{"head_dim": 32, "norm": "layernorm", "norm_place": "pre", "norm_eps": 1e-05, "attn_scale": 0.177, "tie_embeddings": true, "parallel_block": true, "beta2": 0.98, "weight_decay": 0.053, "warmup_steps": 200, "decay_shape": "linear", "batch_tokens": 32768, "doc_mask": true, "steps": 3666}
Each number is 500 + 40 x the weight over its row's rms, rounded and kept within 0 to 999. Layers, rows and columns count from 0. Numbers have three digits each. The size before them is the row's rms in percent of the matrix's.

# o: layer 16 attention output (transposed), 96x64, rms 0.109, rows 79-95, columns 0-63
# v: layer 16 attention value, 96x64, rms 0.129, rows 80-95, columns 0-63
# up: layer 16 MLP up, 128x64, rms 0.189, rows 0-29, columns 0-63
# down: layer 16 MLP down (transposed), 128x64, rms 0.19, rows 0-29, columns 0-63
o79 144:500463480484552534572535516545570529528512493520511484605500479556511533506548511588471541392505477465523472537477472527493507505451523504567489601561530526460540490545513507516537524515524544
v80 114:521441523497413500501532457519482580474490530535453543428591506425536504529514557493538537480552562426468416499492454493563520502545501494513519492499535492481524498491591539525550511502513472
o80 131:448485500503502512525568432527508444484552380506453517569421536461478478419514489503474501486478464499462468502529492509491500508464462456547484543514479466441456486573512494546447466514593470
v81 109:525521528448446481564487487497480552503486432525442507429559549499505453484530506526550476465486516458536512471513501487505489424481469519504431494453595515513510552464459612562513520527452435
o81 118:546511496495598495562533540536497467462535519521479587472428482502574426526519553522468525495462509503486449498525413547523498521472501524541516488509498535474558469526564397506538497520552535
v82 096:440541540444580546469549543545521449513527506561530496537485489554553520508547433508456514471542496518534476507485462525512501510523435503422463460480551459514573450464566475474599500522517494
o82 105:466473502538480472500391527485489556510440460564495500518513494519454572462459492491549490444509492513506475488559477561503490490502525498517532482471508562505456616498496433614477539544450507
v83 105:525545574524463538503533546471507458543444506470486605545494477570515519620475477511490541571471527477506528500521526434507510468522533474534581502518456489472475491528489463424507459498501566
o83 107:488482563465419532467528493546576488513508489497559447513513494426505560534459461455490518538540487499484535495430462545489607492459466533454513547508470520559503530436458543502512531517479411
v84 091:394536535488515540497496503521491515514422491486501489476476495471458531550478392500461501489506495553489597500562542477475528516435478545559526557530451568503403524525520512487516478507490441
o84 101:533464513484479439485519546492498538501527503474540482498491431592486471491505527439508533514469476398415434505474491492502578510423511490550467530521507529518484433503459557490441570458464561
v85 102:545545507480516489539492573481425474498528521527519544533478445484493495500472554565523513508472518410460441457573452554471519532484508521497449380537527507525503507573529523466458561502543535
o85 119:485500489435598513465527489419452506527433489462534538494497536495475461522517461462519441510508537520487481502401520509482509490524552584439455471453486443490489532507480437554519472498530399
v86 124:517445438529470490552514484502586424487462530512498517511487504517546444452554527454489475496443542464509553438521528480483462519466445527499548500521498498498430637562452521476471519494505554
o86 153:545517584504467584483532497515432492475569555489482520454478539537564487514514505503583512543527508540523505490552558568486504468542509535520515502511562567528549478415520464558531527491493427
v87 083:606487545535429546512473503473496461471465447457506488501518511470552527469517530483555504547542534506485556515527429450494528465564515531598586506461528495534451566493550527488529552490463487
o87 094:527582485449470494533596502510523473518538534530563497467531499444507445465541508503487554553428517491545472515527525573476507465419479495544499563569489515498452475496505512440483464477539596
v88 103:502467470490556543447519484566500491485532466473509508444476423466497568453600465480537585513500533537486485496447553625522492466532522496510539486499529465442551543509491482546496500519535556
o88 113:454545471467570423595489449487500506448524495504535508527548527438542445458466461547521497483523514477516513506531508466517433439511487379566459471502486533475480482512417474469509549493532505
v89 091:475459498508541571493489477477533561482443501453405495512455556555511465447525516456484563568482452486613473483475468460482522517478510456490474434527476491519461505512460535490595546508542520
o89 090:467507542544379469525526517430468430558472520451546498471515478543500439549532502536473403411471468555464496538565486482467511487530534502510497460507503514480507482520475479537479463549491430
v90 099:507575503506442480481453520498534521554549510500494470493519562541451437531519518477525462517457498418409467464471502499481476523465529460503562511538472528528461554565491526446476373462533477
o90 099:535439507476544566504532429532510491498579484524565522508435489462519589530520502503523468534537491489509515422552487481490549478499431549484440485460500404539453424484523554501487496458543495
v91 126:464470500479485528414520477508467468488555488501535396502411479487509495473482448479470441457445513561517502488546532491486489436412478473474468513440445409497463476475467456484482432508520545
o91 115:509542538529536508551398540575493546512419500468519491562533503514510526493493516496552519570497473573422523547535535548563465449566459534516508493519537537586497536447523515519505483516521519
v92 093:590427469514509517402415458519535488509471434516479535515457513472540514479466547456520503522556510501490519514556574501570517465579475479530549526450529495502514567493501540491574479482542521
o92 108:459530480566456495572554479569538416523500536525564466481500544494501522495545479518537554487514516462474447470500557544531454517543487459590488548489519565530497496516554486406440514493489552
v93 114:508525483484530480461458544516535472514541480503543465565475503575501534523495424463464449509521489574438467496490556553514451478521541562498445503449486510511459485456515437449464513513495361
o93 125:508430484472535501494454487458485540475461554531456528492456468490462575424504541499481467466466541410506527450493462477452489487461481486488450506444424484494465543453524481474478475442428604
v94 106:539458537444554515516494523497504479579589515488483477408511515533463532525448446518542487502471473558493502550469492547507519456494524503534455511395443473486584508493487504537453448517490587
o94 124:472533462476557485521445541551518505494457468492494471494501446432548572482519510472572501534571454512396467471513484481451486501530495490424482459525485464464463487493509563451602517546540543
v95 097:461541486617479558548520539517490487538545509506512449485516460516465484529457499564498551477537492511440505461409455564525475484544480508517493509544448462590429546489514480517468459433471470
o95 098:562468540422529515485519484491529548465460508503477495457493552509539491479568503479555503524514527517540485474571561479434495501471514534483425504444437535447556378545478549515489536521528559
up0 111:472559549454575444487511558496528425504477502448562508510520521523476397544492441462487503544416486511480514452590507508506505442447507500472554526525542516495553517558551490530453509532517519
down0 107:505458409521469431506449525471462480533483454565449404488518521474552482536492459493502482494518422460500536451534483493463474509526553581519509554571518519513526414542512496487558441468500490
up1 094:538462468515547486535613538463468491468464486550547526452478506541519492450453550391539429471494477429526485534501455522552521498550490476522505479438431543483497512499474543510534512559552515
down1 081:482595493489593549506471540543547536561534523485495480509501552464443507485504519528447493593509565510519498428469505499482546433517503515545477532472446497481466457488613514467522451465491483
up2 108:555496476493532565472470531525565494501550479545540485531512538413508435501489524509502516531432442428485457465513502438534544467556473472523411418512519479510554470481520501530439506438553536
down2 115:456572469431526491547508418480519546498477514522514510503507514504443530498484564487520435498524400538513538524548472488549459510575529484469518486471523386564519453496488568484536553544496499
up3 087:506537510497438526490512456584432541471537497494501527529492449495480479490550480501518482403528561509584552523499480536453507540576446563534568477511479485579488507500535513473509585447529532
down3 089:542524443508579549581424501502495533516449515486474503526571458513538491510485539501476482509511484471405431480457447425478431579477524515506486502525502553467503512517495540418493488545476561
up4 104:424454539529491505548569493508524465501490626506437532520471561542555490486516444444463515508438460483541516436497474443538489451486485466500417494500508417524537538441509518493529504520500496
down4 099:506516503524498494450466497545517462546500545455443478455600516470479504535495530508582619538498467522455478546426529441561467506520581516549554504483490528486536502531462506540464451519487458
up5 108:507553528490450537569513504502439464521418565499547507474510485541434556487562468475536576545532523463424558516483445450472513490509491439508515538514486483460596429504513473529460516526513479
down5 101:515444507508482503624453551429569515544491517502434584450569501513497514484496452485501458569423502547484520468511531506489458517511489469505476439519498512459532472447525456533422513475529470
up6 096:467431545522440478546521450492526469500544469534512478476489447553495459546444507514518574467560512409500498497481478521366530509555522462528471536449522484504487445581469473488518466532506475
down6 110:478465518593473558490464547449472494458445488489458490487514432469588498467501506464542526479526517415512560459491606465522513522482475541510472457517470513482520522417464544456557556508530493
up7 097:470492519487500525505486541549587450521600562479448435464488461536437463455487508485599498431514512469529525461496545508425479478522480494536527530539503482457444489578511533490555522456492530
down7 108:535577533511487515495431571483464513524459545497490462565456560475532521571499519525470467478539495533449529532500523437527428471536482451417471522417497494551493522460522510475520440568437508
up8 088:566489519495495526558545477517549476427552446489510481446538556495467537519507404548495491593491531492562426502512530483539451441481485474552511563482451453561451569524489517491510519491520484
down8 088:491550475575525480492533490480498520532450528478514504539522411578493565456541570507477489461498495468415482521460463392512518516509553490448478457482502519436513463530464493511469536543456586
up9 093:527528493409457447498592463455481575520484482501520454557578501503501467568484469496491523443468557531465476551535468539510475439437522539541432556509573537499513507493494487526457499519458464
down9 092:468440494508457481467409565494513566543499482502478494485508540511485613539533455531521514529488411559494584468460507530448483518472498475443479455514408541531490519543487540480510523551519479
up10 082:512352553546553517498485503441543468479557473462466475482506480455499494494493510469453524490450485541512448513504507474516555443502554410484480598480496497480476519501555559531521574487485505
down10 083:495559507457515512549478558503437504493527556513492450510513516502528545535540451541526476475418443491471551513555543426552448516440453535505520410450520610509488455485480536504522472474489468
up11 099:576507463502469529440503486437515496496510507463522483425467517481525525504476540452497470508555514494489431548447436492562482529496515439457434500470457534552566556586499474535498538546591528
down11 113:564485546473489520546469492443525539593537485470458493506461544486510497553514478520507574450530445497389552508480509545470466537534466573460543475525543498460475518527554477486529447525420470
up12 102:461503428485421517522479445456500498505420520479521575438456475530500457598508501504438449525457452575467455512535463566514537542509513468480489534520549523459481533535559491481438492525538495
down12 101:542516451522477527477520491441494526500522522452526444559491481555555382523530503445534493591547523498387537491477557493583514494516517418488518467514501521472484519500505462508561502461484476
up13 099:527491487561510542515518461470572404544507487502470468525534535504415507456500517480481448470524553478483456556472487520505476522472397539566536507555572476574518490471551508490530467494418489
down13 103:504476462490479628514543521497462528481437430496542524547447450502479525492478541458497485509529520486552559507549565587469536507514523551499448481504535505497550517482470509502502552524410582
up14 088:461590529544509503512507495561477452492505509506538497585489564550549438425468474490485578505501473510502493525449530553544511516408475557534522537605486518479482444539524493505545517494462522
down14 085:469604506512526429435531632496484507534508443514449509560550424494497496516468540516474504469540467516475540469457520464506453530461550467454507497448438502488520452497460498482544463534540516
up15 088:552453499516542467502581461511476459409490540547503560480528446434455490431488497509510529470460570493464566436490480581453429529522485496427495497511484589514491489498465477498517515506532467
down15 079:542543531491502527451515448508456513529534491451466543453484521502548542514509507464517529471478506484518518513490509539547559408465464488630495571551536414511494526461596464450505538473520513
up16 102:441468484497463464525481506511502551489528496484452447485503508514422497511500446421476501524505509524539538509531394599553499525488439559451502576477497605537449466513460450533496533499516501
down16 099:507464531528525524467530480510512402495512491555589504493473470533552567528456574533539443510471470551504494511444569511515541511476438499511547526520463503472439550532528493465503496528519376
up17 109:482483527516459479482533495532559417444528568439521533509511476501437463455527499505522410524529553555491516482457444428573521446433465526537526464504535517445475565466464513459509519451459500
down17 117:501465491476569552477472470488429545522510438483479530447466441466511521552468483542501515467570472512512485579548417513508522557495496518487506560466547505483494537474437500533594567562521445
up18 093:486452497468529495409529477515475473487425550563568503486550520474533584452475520448481463509417478486466532475552433459456542470482450520518509513534519450503524530495507483594459429485532503
down18 095:415551467577596503462510466479562507540507568446503480560520527517532538466492478503563524505508480542483510507472504512536472521510532539506483407514436606470502471470494458499529422512477522
up19 093:527518497536438429580489532485548391489585500527507550482489507523457478450561469532509483536418481490490546525517504510565500489503513453462495563450517539471491487483467506492581409531496500
down19 090:513449511526554497497557525527504471520490471489550528579491454571576557469399535558396553478506450515523444527518505475466475478452562523505546547485442523481470516503507529477466468479525542
up20 094:505493564514478487526472540470525469516504545449548468565620530517524532537482516480486478450477487500589579485407457497538503454498505452509527487557551423508499481534495537416530513462503496
down20 089:445451478470469555554527494523454540533586539523441493496502421435467432553491457523535489506531524468489493471542584478455517453517453525524509411445504483573470506477565482508490484474497456
up21 114:578474407507467493471494427469476485540539468521530428471523522499534517558499531486537487467485489548459534537547434479592512582523516575469474485477499488492529455516469417479559479510545464
down21 123:482466514481566485509548507524561467447451476485559561544490533450374514568528443508551507525467547554523529445538536477494529505495485528511570477510450532454572504514540482519428501516475490
up22 099:465470539500493454569415554497522468544448469498618463500512582537457457536543458450516440548496498519529499522449529488471476494511505572544492404509473473507518508518495519521509568501544523
down22 077:537473460436492524563569452521528476477535511469514528424530454482530513475540528550494531445541514470468459516488517501517541514456516494586531623517457523447550583521502485463525481475505572
up23 088:432483498543500561556561497602461475539554514517475480447456405517527487465576470486541548491516543526529503511459428449560516476507559513513508506513479509536542507514402483507509488464540472
down23 084:513463495453497466530410464537549586499414470485503467542567506542544522558453451443492456482511515493418447523479536538491442522469514560524520418439469483528516516489492533466458490540508492
up24 119:496492481422434476531552433469525523452510537471513492477484487529506462483546471459392398536566528585480576554457505514526542534478491449535502497465491495538475504497490443474506542442484508
down24 118:462471500551496498520513537536512472409463465473517457487518511497505555535484497466505469578474430491473481494547508485399547545443464470535499497534489559418581545449488539492542570496561531
up25 102:480446489531491495442519537466484467412489600482482545474423478518395519529447507521460453489517520532451455499487487530461537527455474453543575514496487498494536465605444515483509492529478518
down25 104:489563465532569432519455504523551500514430449524498527591580459518588544507522508453550458500514447532429474524516521485506493526568527498483523592506530508467505464450488455522477501514526545
up26 087:484495552433519608542549543503522499460539504468458509521486611454497577499494521430518530459472467490490540491564490493551494548402501507503521508526462500552479548529437448512482511453488508
down26 096:516528512562532506517407552531499544523495494486490550499558511494523585508518501555439491488471474558459430504469473436489471499534521558462490450443497470508525507507460577484470540570466607
up27 117:487506481558444443507549471593460466526512482419501520494523453501392546495563477518458524530460504505494537492490461489502553609466460502525442441503461508512477528515537569530475475542472469
down27 115:531558479495531458496539497516533398527483495461541496496527509575488447439451481497522492502564576461488501484439529453529496482501481530483594605503501501448493481499421494459525445435476517
up28 101:493481469414464489529505545536475427498521518466478518451419507506484501493416531497490466505539498471465574555540554547524410501542452489483519587467472464445462491477511533510495548476582540
down28 091:467507459465577511487456531563492493473555510535473489532509440546515452574489498556500533549489487547524479533508471459511532498504483501445444377540491537515536437565509526527494467552504598
up29 113:497528547494424498510481443511524461483530598464477459468540507487494474530467511513497498542581565555454483522481477557495588547419440490578498482459532551453502485469559478516495554460525484
down29 140:544492517527461443525544449482476452553474474638452451488497461556521522406506485455521504494539603484513506502539533456551510513491467482506490468501490417567482489513542508479534523472496541